config.toml
n_layer = 19
d_model = 96
n_head = 3
n_kv_head = 3
head_dim = 32
d_mlp = 256
vocab_size = 8192
activation = "squared_leaky_relu"
norm = "rmsnorm"
norm_place = "pre"
norm_eps = 1e-05
positions = "rope"
rope_base = 10000.0
rope_fraction = 0.25
qk_norm = true
attn_scale = 0.219
bias = "none"
tie_embeddings = false
parallel_block = false
extras = ["some layers without attention", "local attention windows", "value residuals", "short convolutions", "an embedding shortcut", "norms scaled by depth", "capped logits"]
init = "normal"
init_std_qkv = 0.0371
init_std_o = 0.0
init_std_up = 0.0371
init_std_down = 0.0
optimizer = "muon_variant"
lr = 0.00229
lr_mult_up = 0.838
lr_mult_down = 0.7
beta1 = 0.93
lr_head = 0.00605
warmup_steps = 0
schedule = "wsd"
decay_fraction = 0.856
decay_shape = "linear"
final_lr_fraction = 0.0
batch_tokens = [8192, 16384, 32768]
seq_len = 1024
doc_mask = true
train_tokens = 152900000
steps = 8423
dataset = "wikipedia_en"
Each number is 128 + 24 x the weight over its row's rms, rounded and kept within 0 to 255. Layers, rows and columns count from 0. Numbers have three digits each. The size before them is the row's rms in percent of the matrix's.

# down: layer 16 MLP down (transposed), 256x96, rms 0.131, rows 166-255, columns 48-95
# up: layer 16 MLP up, 256x96, rms 0.176, rows 167-255, columns 48-95
down166 098:069117150114103163089144140161140125160109119135113136119172110094154113099108126111096160139139105139124112113102124084136100140137145130117081
up167 119:124117165152108143128100116152099120114118141148082114111110102146156126110109095127107153117107137131153144106183125105112105143164140139095173
down167 105:145129141142113151140139142120138106167128110156137143107149125178184096108158093141122114119136176165108133081109122152099160131118072124121131
up168 109:089101131175146147096103127179134158129090148115130123173113097140136122086122120123159131135129110119094153124094132112144151127137148113101157
down168 100:148139120131120131131102141114129060159123166100115125097083080157098159172134151111132144132113119161093160139139136149145121163169085090168158
up169 117:098109137104090124087139182128144144148128193147172191092132099079086138142152142130122165159161119144148132131087090130114077159135132110145115
down169 102:170155119145107131149120159131104126083134108121116077142108140129133127112155108139137098087117133159154141155144107219108153107088118120118146
up170 100:128137100159149116118174111140146070139122117128133143117157155122131138170166137111158140102096115104105119110105104129080147133149126134131168
down170 111:163091123157151133146112106107110176084168149095120141163106121159106128130058127132117157144125118147159123098093117110187106124105113132142138
up171 104:117134139076171139135166070178152152102145098136153137189132104121157131110143144122135111127122110118141117151091115128116133112107108101174130
down171 108:089133163130121149130142111055110145151133153122142126103164154136046151118120134098103125098135119110114192121137140139099157141103116119121112
up172 096:151132101136154116096132112122142123115085113160111152113108107147100154149126137144166142120145119119143149148154088135125111144130102127121116
down172 098:158131150102132076161108131130126161123094094143146097117192142101149115111096136127134126123114139122130113107107113161158123122094110129113126
up173 071:110166172149144152111156093139158146143137179106126095112146177133163099154125142129130127148139129125142097129134137175126157137147165148091104
down173 084:101120071109120134113121148138096140132121115126155165153103088126096163075128109142114081114160136135138149123113132091122147127096123112133154
up174 097:151123129116114110126127120090151100119100127104099134103115139116115143138069084138148131121162112143117104108112097131130135139098122115165121
down174 095:137131147145114135129153111132087175120160120165110098118130128127114156132124136115138103133134145094161141215108145139141118091160118154113112
up175 107:145124075121133108141116111125158059114144132089083133095125097124120126131118144151130147109122167079178130091114129104141157109161120168144105
down175 093:143121137156120142126136182139157127127144112117150150143100135143149125143128132161105137142130135142159137171140139174141143128160114094104065
up176 101:101100141174088169130153124148117107115133122130123172069098105101122130096081146133169140120136103126142128078100129142112143119153075150079103
down176 099:151136097114181110173149115153164130139123091134153138146085150141140156133129140119132095139087183169102148124126130149143147140102121145149151
up177 104:172099095131119183117126125104112069130134151163112181161143132135124147123125149113122084115156145162159088113126105126133127138145098103129151
down177 096:108160117134137097115123127121125121172090116122130085113144084179134123146136108123146106116137146103091105148126105170132122145107124178135129
up178 090:164150149093089135099103138174112088113134152108137093110124132076092130095118119108108148112146159121095118146129140122097133093143102181126152
down178 089:100120155126165143123165146109133159121125156133113127121153125163137170160122084191137142124138109105182145143121150078151145128107143073127148
up179 090:174125131121136117138144107131110152125152150105137126105149148150173116148128086125126137139134108123168111140158088128117144096156131156107143
down179 084:105132122110118131127124139122141124136126120143111128139122114103113142149136140111124112141131146092134149128124136067130091152125122126141102
up180 101:154154166129140147115159160090130062101169119078111138140128100108088123118139111129110121130115118164118138164167152109146155146087142109131088
down180 102:110131121170142136127155101160145075142098122182129130132121120089088118136113114197140118107119130186140125145160124137156117158142136136137121
up181 101:113110137099123164184095143157140140110177088132137125133130133144133106086070095100161178140103086124143150144128109122143159141129167149124140
down181 102:095114127170159123158094119170142176116161131128133166079125124151182135099108131109119143105117091127135097131101116151090120123150134163108098
up182 105:124115157114139154111118147131094164146161116175127073149076158128113137150143151109139123078111132132112110132133114133160130129112115105145116
down182 101:155159122125087103147117127117103141142132128139135140142106110142134152093121123141150130140147101146127131098103100090168124154105125120120160
up183 102:139089119143124115141132140150126094119101121136111110109140163111127122131137165115126109109102097105110147132110115123167111169156166134133146
down183 100:115123095114146178148131078098099124136141102127130140109129137095105100129133090128127115096128157099125085179135116148128131088061106129114165
up184 107:147151128158145155127189151135120147123116146150066146111124125181154133146100109149082082151147153130155142115118157102163112109167109158148132
down184 105:124106150135117142127122151109066136113169129095141122079132104139133146165103156156141123113135103160163198116188110097106137176107127136147117
up185 102:129166117125129101120129123123149085145125095121152121123138103137133055112122139137107078126139134178156118102129151122119125166129168082120131
down185 108:147134181119116098172129130117111168151117109114094142102067154108123150153107140150152133132120161085174178152095110113138133131130053182153115
up186 110:097150125117154129140123147108112195187122144127087118076118142122124116084126161103145137104131145099123125101139090137111110152143126098144141
down186 111:173118148117144129140102140112158137146101149144109137141149124118137141148115116114080146143099106101101127170129114148106102090105130122123126
up187 101:140129126142114136101132128173117147135087100135140136088105140164146134137161072135102116142123134150115100132126130160137093087162164091125134
down187 086:112144103143097098159131133156166088078133140124119129162093123113166126130123114144158127126145122104130112090124107221130154139119095155128120
up188 116:107156179134128164114119183156086109186115092118151132145073128139138129109136123110100133146108111109127155128144100133119139144102097108111137
down188 102:160134074121154113103082103141165132095123143122137132156179102112078107144137133130163129121107122112133107109121111166132102151160102168105087
up189 092:098116102133086151093116148113102170143140123136135161093153135118134143123119123147133116140156156118166138159124124144123185153111152113138090
down189 105:099121152147189117103157108115157095136094144137176089135164139140142068150127127118135149130132087113139156100117110142143152106103095142119099
up190 103:088150123118144102119144125147150110130073099117151168120099114114142179118143100152112112107134080116102153123091113160119120119144146125149134
down190 097:160095131133129115131140160141137146144141132139104104090093103140099127137121154132125142095122159145152102168153141254154145150120145141129116
up191 090:121126145124135112080166114108116096132113127124072095136122155135174136141122156100126133175147134138111139121170160145152176106115120132107149
down191 094:095148156122152116174097142119144148139156098116120101116085111108119116115136118166132134124149131107127123080117135090141128129162141100124146
up192 100:135110134105084102166091132113104108124152140148088110101153114129129126151122120104163134158102147162125135165146118103146155095132129127136153
down192 095:094134106133129117141085151137125122122178086123148151085169137139127167153166126140148153132090166139162126091086129116119113101183173119114133
up193 109:142116150179108148089143138117151188163142104105120162094097164137147159117143132161132175121135120094156169096118119147145111102139160141081109
down193 101:100143138113144127160140161125090071122118112136115119104098136113148131124151082114110078140111113127143100144155099189112116141092112129166146
up194 100:119103102128143114137181132115116096122107115112104143154137105131114142115110130120136111139127116128126134097148118114083071151120158185130149
down194 105:120136170101105101108118160114171132137120137151161164129132131161123110132079093164146117107090139099130141117115110102167134128194158097158103
up195 099:155122132073119151133094105150091117080158139124124184123105122135141130058112124116132147107155126138103125139109102121096151147134155118109098
down195 102:109135144131142138127115143140142128127143105126124120134189118120115102193162139110132151108083128102170109139138122107170124091144104144121115
up196 096:120112122155153130086079167143096124151119121126090150104113095136092118126127132165177136133156137138104045163156133134128106147152094160078118
down196 095:142152110163123145145171107077140106119087132142131090137143101165145132129097141066126151120121147079162148124111089118137140132103120146118152
up197 095:122164114171137131142154152119164165127128112122119118111127135142128136146114098104109158173061084140130125138102113124105126119110112110171131
down197 100:151109118118133143157133122129132102145099157167138144123144123117168119112149149154112098124193160149140094116122101115106127121085102138076126
up198 087:194120114152103140128148159171088146084108134126139129175131150131100122143115088129115134116153095119094105130136124103116149100100136117122147
down198 079:123115100097137122145130145110144153106129168140087100124149118130129137155120142131098112139153126160101109136102099094145078126147087137099126
up199 101:115152083135135109173098130110121179146131150167144143102089132122135156128153120143095076061133121162109112132129123127130118136145152102104169
down199 098:165118176109100103122147105153150141199123155103136114114079133111147085140117123133114147097140118174156129128129123079133127128123120142193104
up200 111:133115143121143075127131136140163134116142153165135149181138135117084144113110149123163132117085164122131154155136118113186145127182107150150116
down200 097:136118127101127109096098101152166121119131153114148122134146114117157148109104123110164107126115174133137124204104129115184096179138154138126117
up201 095:141118079168130160122113138127135164131109173117108127148137087154133166107179113085087137126118128120149085142158106113139144119125112132106135
down201 098:149137133123137105135058130135144108125112080149162133144127206139106108095096096184155107127140131111113145111109094106145133134150167134154110
up202 100:113104160098112149144134186114098098159110131082100101119126123139147110102150124153108095173148132077101119115140104143116132146151122117165138
down202 095:158153119140098167120143106120175133173129118087130149141079090151161122124139127120144129172117157119132096098148131114109114163155120119101107
up203 097:100134168058121109103154133108093061196104140139145178133079107130174123140112137091092125152115113153131095131136132140125167134111132130118116
down203 090:146079115129127157097102141137156154073126120089132108118085110157106106126143107156104162093142079117144157132150048157142120117174111120122114
up204 103:129139143159174116075166142139138099169128118126131117122106120134111084117168158129137154080138144134134148141137129140100164149137117155112117
down204 102:068076123120128152129139118139133138131086130130098136141112154159103154117135121118131081146089147106095126174109126170158113129113147115136110
up205 103:174096113142188095159161113123114122115186132130149144105124149082135146127139080102127127185143151104126163143096105118114140125168110158143095
down205 104:109099136138128162125143125126145137131072089112112097133116079133140100113102151150167139153142142124112119141158176122113167096064125104117174
up206 098:172150133210128134171100108126125157143098108110155107165141095169144133092138121128145146111152127125105135127187116147128087117161163169123135
down206 104:107111165139141149105107091136074122109154147088108117124108127128112118149148104137110125133131100131110164139131076113129172146074135095118159
up207 106:124130133124175048116139106135148140118167127139092155095137115123130110149121141111129118122162091124125119115087152119126130120099120139154116
down207 102:146122103106092100093109135157149138131104129186157168115141109137160101134115136141129116179104157166103113144096153115140119092109141099135128
up208 102:136121137101115131127122148118145133134137127109169139131134166108122119116139168125155129154145095168126117106108056110147141138101136118136130
down208 104:104123118088134132135150092151159097130107141107116146078062117146157097143129161122114140142127069108132130116116161130093110129170134135148156
up209 106:050108125144101124117129089116112112088159141174114147142144142109149118098095193127152137105114149111119149135129143111134137126130121101109116
down209 105:180149137140141121183169080121101151166119184104132132096142119153136115163145138126076125115089131119151146088123129157117125138139117094110112
up210 101:131123096115115155142076143161105128107141102143113092136130146186169137066153118118143125122129156143156118125070120142123141118132120095134091
down210 100:134116135087137136127125131153139058108120131099115184110133116173150147150112105092167147105131120155127153101177128170097158133147117125106100
up211 106:142112105146152141112130109099130122107133108134132132109149136175123123100144191144181166075109149117144167154125145144141148116128156149136147
down211 096:128124144084140154100180139105113118128118129133139131106156097121116095097128067087120093116103152142147134097107141179064083118146133140120139
up212 090:113139116108129148143119130134123137138097080148137170119097153115151099102161132106125129138133134148119152096131183134115090155139132125123074
down212 088:149150164120110117116148107139149140132137075143100125129139131117153139118135139129142154116125162092159132158145110171122130091060133132102133
up213 095:140131110101163120129116129138104111184088127114147124121128156199139103093148108107118105143133177137112110138137117168126131113134074119155140
down213 093:158123139135097095142118137134104139126127164113131121116117090157094118143130116106118174150103076142166145144130129223134135147054136079096134
up214 104:103112127137074173126100092093153109126091092210103124106150137139129138159150119132104109171132154147118122131125127101160116129118109120128125
down214 096:096141155138136122102167119101108159154111132132169121151132121157127067107082101106138150136106134134097163145112143186108110116094159114168119
up215 108:095081129142120141145162099150113141119144117097129112089128142124142166104184119116101175155174156131109125133125128130090129117134093072118163
down215 106:170174131131116126078128108142077100125122114145111121114145139095147133079116142107129115124116135138172139133138140191101120145180120127141120
up216 103:132109157077144167104130133095093146154151134122107096115114137139123123137091144147146098164215136121183101116127148127157133153136113129117130
down216 109:122135162132132115171140116128127108103140150163066143122126135124124116156113163144096172158124117129132146123135139093133152077181126117126104
up217 101:118112126123110150140149143189093160096127133112129153135123134082108105153137121154114139121114106126105142199157154145108137104094139170149108
down217 096:103118082148156109160150133131124105143147163120154061108103143172154186116158105118161115124099121110128136136105120086144109113130144095148128
up218 088:126149114176131126096143207138158150116145159124162141141152135112158095121120157140142089122099138101125128132126085138150110112130117089175119
down218 088:117145124125127112168143107125143122096084112112116132131121129137165126140102070168092157119133119131112116101144126202135156108101143107124148
up219 103:117112121122112114128073166115128170171110133114142086089082145117114171120161112118173127132138141070140099150162112130165101115103094108133118
down219 102:158155136107178150125137134088137182113090106119078183147120114142125150134103103102183152153088141118102136127130130107137142142107104163142127
up220 096:160131132104135099143147173148135130132184111132129109089132109079091171124126107134095158140122150048137172133084136143128138147134119156157111
down220 094:175130120116141115127134134140138110169131139112120108110058096105126091177091179112116130121124204112135096126105160120126099120166175130127134
up221 110:137099124121115131176119189137170140129123155132147140141106101140159155132085117143176099133108120124111159141147128117120120129140160114095162
down221 116:107120135125163113108150110116113125114144123094131070116148110096095094088124101086133139145158104107156137140139146089155151147137124130166107
up222 098:112083142090147153149108142128128129155126164095125161127142154146109115081133085127141127140162130089175134154109138153075139115132142114122158
down222 102:117146112191105104102115079138140125117096103133124087112094144110124138164100158115122169075111172133092126115180141148134109140147149115135126
up223 105:132157135123138136108135127113167110138123120132113099127096081148087160142092126116151144128146119140131119118141125134092094106116141099170142
down223 103:119065113180135111135138152129099139162110139142096103073138132153148103160115125126140133130112115135133144134144128222123088134123135097073103
up224 091:097136151116107116122140131125126067132115105077095137150128121128107126137108131131097129098111099127091136139132112131072117124150101102190129
down224 093:090138163140178118135121140157146144140108108177119153130095124077164141171149132167150121133154109154150111181085112193090113090155159149109139
up225 099:136105131127116075100092080121158138129124139091142189107127127151110137074155110129166147153169145132151141117121082142136133124151163137151142
down225 107:129122116073128145156147122143117128133098134129093120137157138144181078167068116111117142115070098111128118109128130119131139111126140128085138
up226 098:153107093134106123107149183107110165152166138149139120121143109134102153125091063093112108182147132126164147156113122126122110151125112112116088
down226 096:105120123134108166111101141112164187131132115110149155171103130097173095154139128131156132091123135132105146125154125096078126143060160147101127
up227 095:101110126154138161150084130170117095118154104168133164106103104129158132149106111143123094119136154104096086161129150111128117103127149137123166
down227 106:099121151131114144126122149116084106156180117143124114141151155103128103115136166080128109121104126130124143137153116139149085110165139104095125
up228 125:094078130160114135158169092155121146138140150154113127075138130111132136108173136126090178129135146118130164138125145130128116098101142049107153
down228 113:154106138116079136145166145163126124142150092125125126126175123116155133117112129116134128131122123102151136153116157193127157126161124110134120
up229 109:107139129164182143135137105088131166166121125138109132081130118073135121118099137085127085125183125136127141105115108109119120108102097143110126
down229 112:132124099189130134077083105134133113124149129133092139141127139131161057118090138138096111167086131139140115124124125069122125084077143111118134
up230 104:097113144082141104133154151126108102111154116141161094126147142094168137162102156128099150120139129132136166138123124134150130102142139098088139
down230 102:142212134121134139162123136135112158091140107145098126151133115139145119125148160115159116098160135158104113150117119170107120123119125134147072
up231 106:129111122128199145091143158094147092132123107052141092108129101107105148124129115104153144111088129133099094139115086117155121112151137102101130
down231 104:113084116132111111143137101101126149152126124134170118121151102146164138079088121131143110167139128124154102090150172104152144098143091105098109
up232 089:134066090163108116173122095134181086143118102143132112150107120137122118131121150079124134130101107139096130128162145125144157149130099127190098
down232 085:103139105170183096136146106116174092131141129101135099125117143115122116127128141101162127100142131132110122106123152137119151123138165144170122
up233 101:106136138125151113124114100145142108162109131132121110125116113104128167118143115143171129116123130127161147100142159128170071064093146129168090
down233 102:114124109092119157100142134101179121149122190116103139085162157093138143125092127090149168177121163110121099114142176114124147145082108143108137
up234 106:136130146156129129148095112119133099156069125136101088151115127065146135133136159148096142140087089124171179127127104113121101122119153109075166
down234 097:147134165160125117128138118132119101140072140124105137125120134121139118100118115110139181160156143161158145096166115152096137128158107135169178
up235 099:122074127123168121135141121122118122117112113110130143143089099084135124113129148102117148101124115130109167109157105132195155152113113191109140
down235 096:096091121128129162143159145122108128168138136149156114128103136129163125140148076144138137095153102157116119143089175175101105161118187131141107
up236 101:158126097187108137125155120143135112073148124137156072136149148119105139114111115159141107145137156142160153112179107138122127136117115136115116
down236 105:149128097104153132132133154155131124121102143151143101122047207148114085110103107123110168130154123149149124080125084153112122134102140098136125
up237 097:097131138103162102104112157099138115158132137115074140103158168151113122095149172167140134105130156129128116140119148114110113145119120125139102
down237 106:095146094153113114136118062121164132095104139062117134160152119056105099174107128137132119104158110157157110133133116177127146128139085106109115
up238 097:156153122113109130125158168102137116147054145144105154151128158130113083167155148093138139115148129116122153116148093142135069158133121131117110
down238 087:126114095118140121131108099102141100070190106105117127108058125145141136146091140094102178168116132167159129115162092178080136145153120143165105
up239 095:117146119144128112153078142112140184080116162115151169103103118153143077140117144137170125122109142124143121104164167084150081140137170127123149
down239 098:135116162137098141145125146115129106095155098155170090134137130146140142111152125099162105190121157109109118108116177142139164118158114106167118
up240 097:130114155108135091152124146119099131106147147094145108103149159094127179130127111161127089128149114136108142157128092121166133109108087110135074
down240 102:130158179154121145169114107108162159116111115099143126136133173120091141194141111120109112103099117119129157132141146138106091084152126094134123
up241 104:127123165092109123121169142127132112106133141189151110191148169144168152108094111128144139123100115102158141133111148122103113178166156130121163
down241 105:112164127094129110123138142139114136115123137141074116141134136163131135112106149146126166070119127133126155123167132084137117143147151102102185
up242 101:102169106097150136105152116115082139131128137127179103124101157142111155104065100132115111073115131117155110108146102121144135154145135117148120
down242 103:102129136164100123175113130129183115144125155137153106145082118116180091125144164142101174115119110110114124118132163105143082099154099101100150
up243 109:101170135126129155107162125125151119109140122131124123118127134157074143133122126131136167126112119134144137117147132113167120070133102128143126
down243 109:150136128121124086155119087152109135116109155134128149086095166103152159142108168094123130135086127137096140131153124160088144133124160144137150
up244 093:103085089102153116099136178182121121111136147149095107140123129126091124103087161095154140149133111114105109136111118146123117142107141132171139
down244 094:141130127114154129147132096129137115122087106078115131121101117057075122110106130125093142137142130170105114150106130115125128134103077112125126
up245 109:153150101102151128138121124129125065117122129126111168141116138092113126148124149126141126151109153126170114108105134122142140177129155114104199
down245 104:130084117129134129121128139123152171129180134112099107095126070166106141133170150126162174134116159077144080150164125098109133124154105111118133
up246 099:150154125078124146109139076120107159129132100155130090143118184157152111135126095084150099140091142101151117111110105132122155155153143124123180
down246 088:108112162147106100128153119143114117110103166101158169099118145080151138127110170140116146193163136122128131186158125085130083143134117119127110
up247 099:118130132153128088064154105111155122125132147110184114124107117147134147109123114145142078106165112156124160133161131161104138126116131138100113
down247 104:143072148109127103121152098153151121130133135127135138167077143090154131125124119139101143139106157113109116141129108129120120133038149141138126
up248 094:129122124107148109149122150162118116114116101115119124119114133180143141104119139096137111109119144172169152098114086126122091164145110095126070
down248 097:143128128169124144181131141118148128142106098157124118092142151093134132156102140138154096134137107131137103131158120180095152096105158134115094
up249 101:129105151152147142114121090156137118105089151068097118112138150171174150127096109165119123147133134110104133118139147116122176116135120139128105
down249 108:152119118110126167121137129087164129119139143130095138154109097152087110149127135132118109113123175138108080154097120080156100124135120122138160
up250 099:110124090116114111124114119131131153131113134133116192109116096097132129124173141115091140111139133172122111099123112124107089149107086118123166
down250 097:159125138076162093125088168093183127119120128154178093132116153115106144141123136159126152125169128127144121186141139157150119148115148134103170
up251 106:072151137143144130172132106121135167107111134118123120109138129084147184137121084135126131060141138106111090136142128117126144129098157132139112
down251 098:133138127165093126149130099133147123108141121104132094119128130112134107135093133083178124115140104112120109133132130057146153132154099108159104
up252 098:100143158155116134095106126130118103130107145105083103109099079160116137132098136110152178105093149131113112144143117122135162109129096136147133
down252 098:134191147113123091144122088116120120134159100139127101118156120129101150135124112170131090120132121103157076098140163124155085145166145094146104
up253 101:125101112140172136153168113116122141130120113137181143148104111129122121139139127121157151145159152132142102113157128123104160149136179120122100
down253 101:087111090104116163169139117101145123141126162122108164106094084133179123103116123102128124175138128114139106131125119114148107140095093152139124
up254 092:130120127105165127101112142149170105128124155095097113149143118136156152141096135115164130156138165118115134106145128137167090191124121145145121
down254 085:119134127145090129164124152122143147140133083115121163097122155105120117130146122140094102107131108158116130135137126167103130116123136099118096
up255 094:144115118127134123102093102128110149154110139139098128174116108161138075138090129129147133110110116141126167166093091131106135097157109141105152
down255 099:173136159126086132144121107113149143149142116167118139140156157126148136139140138106134069129115136125086093142139155125120144142170101151125169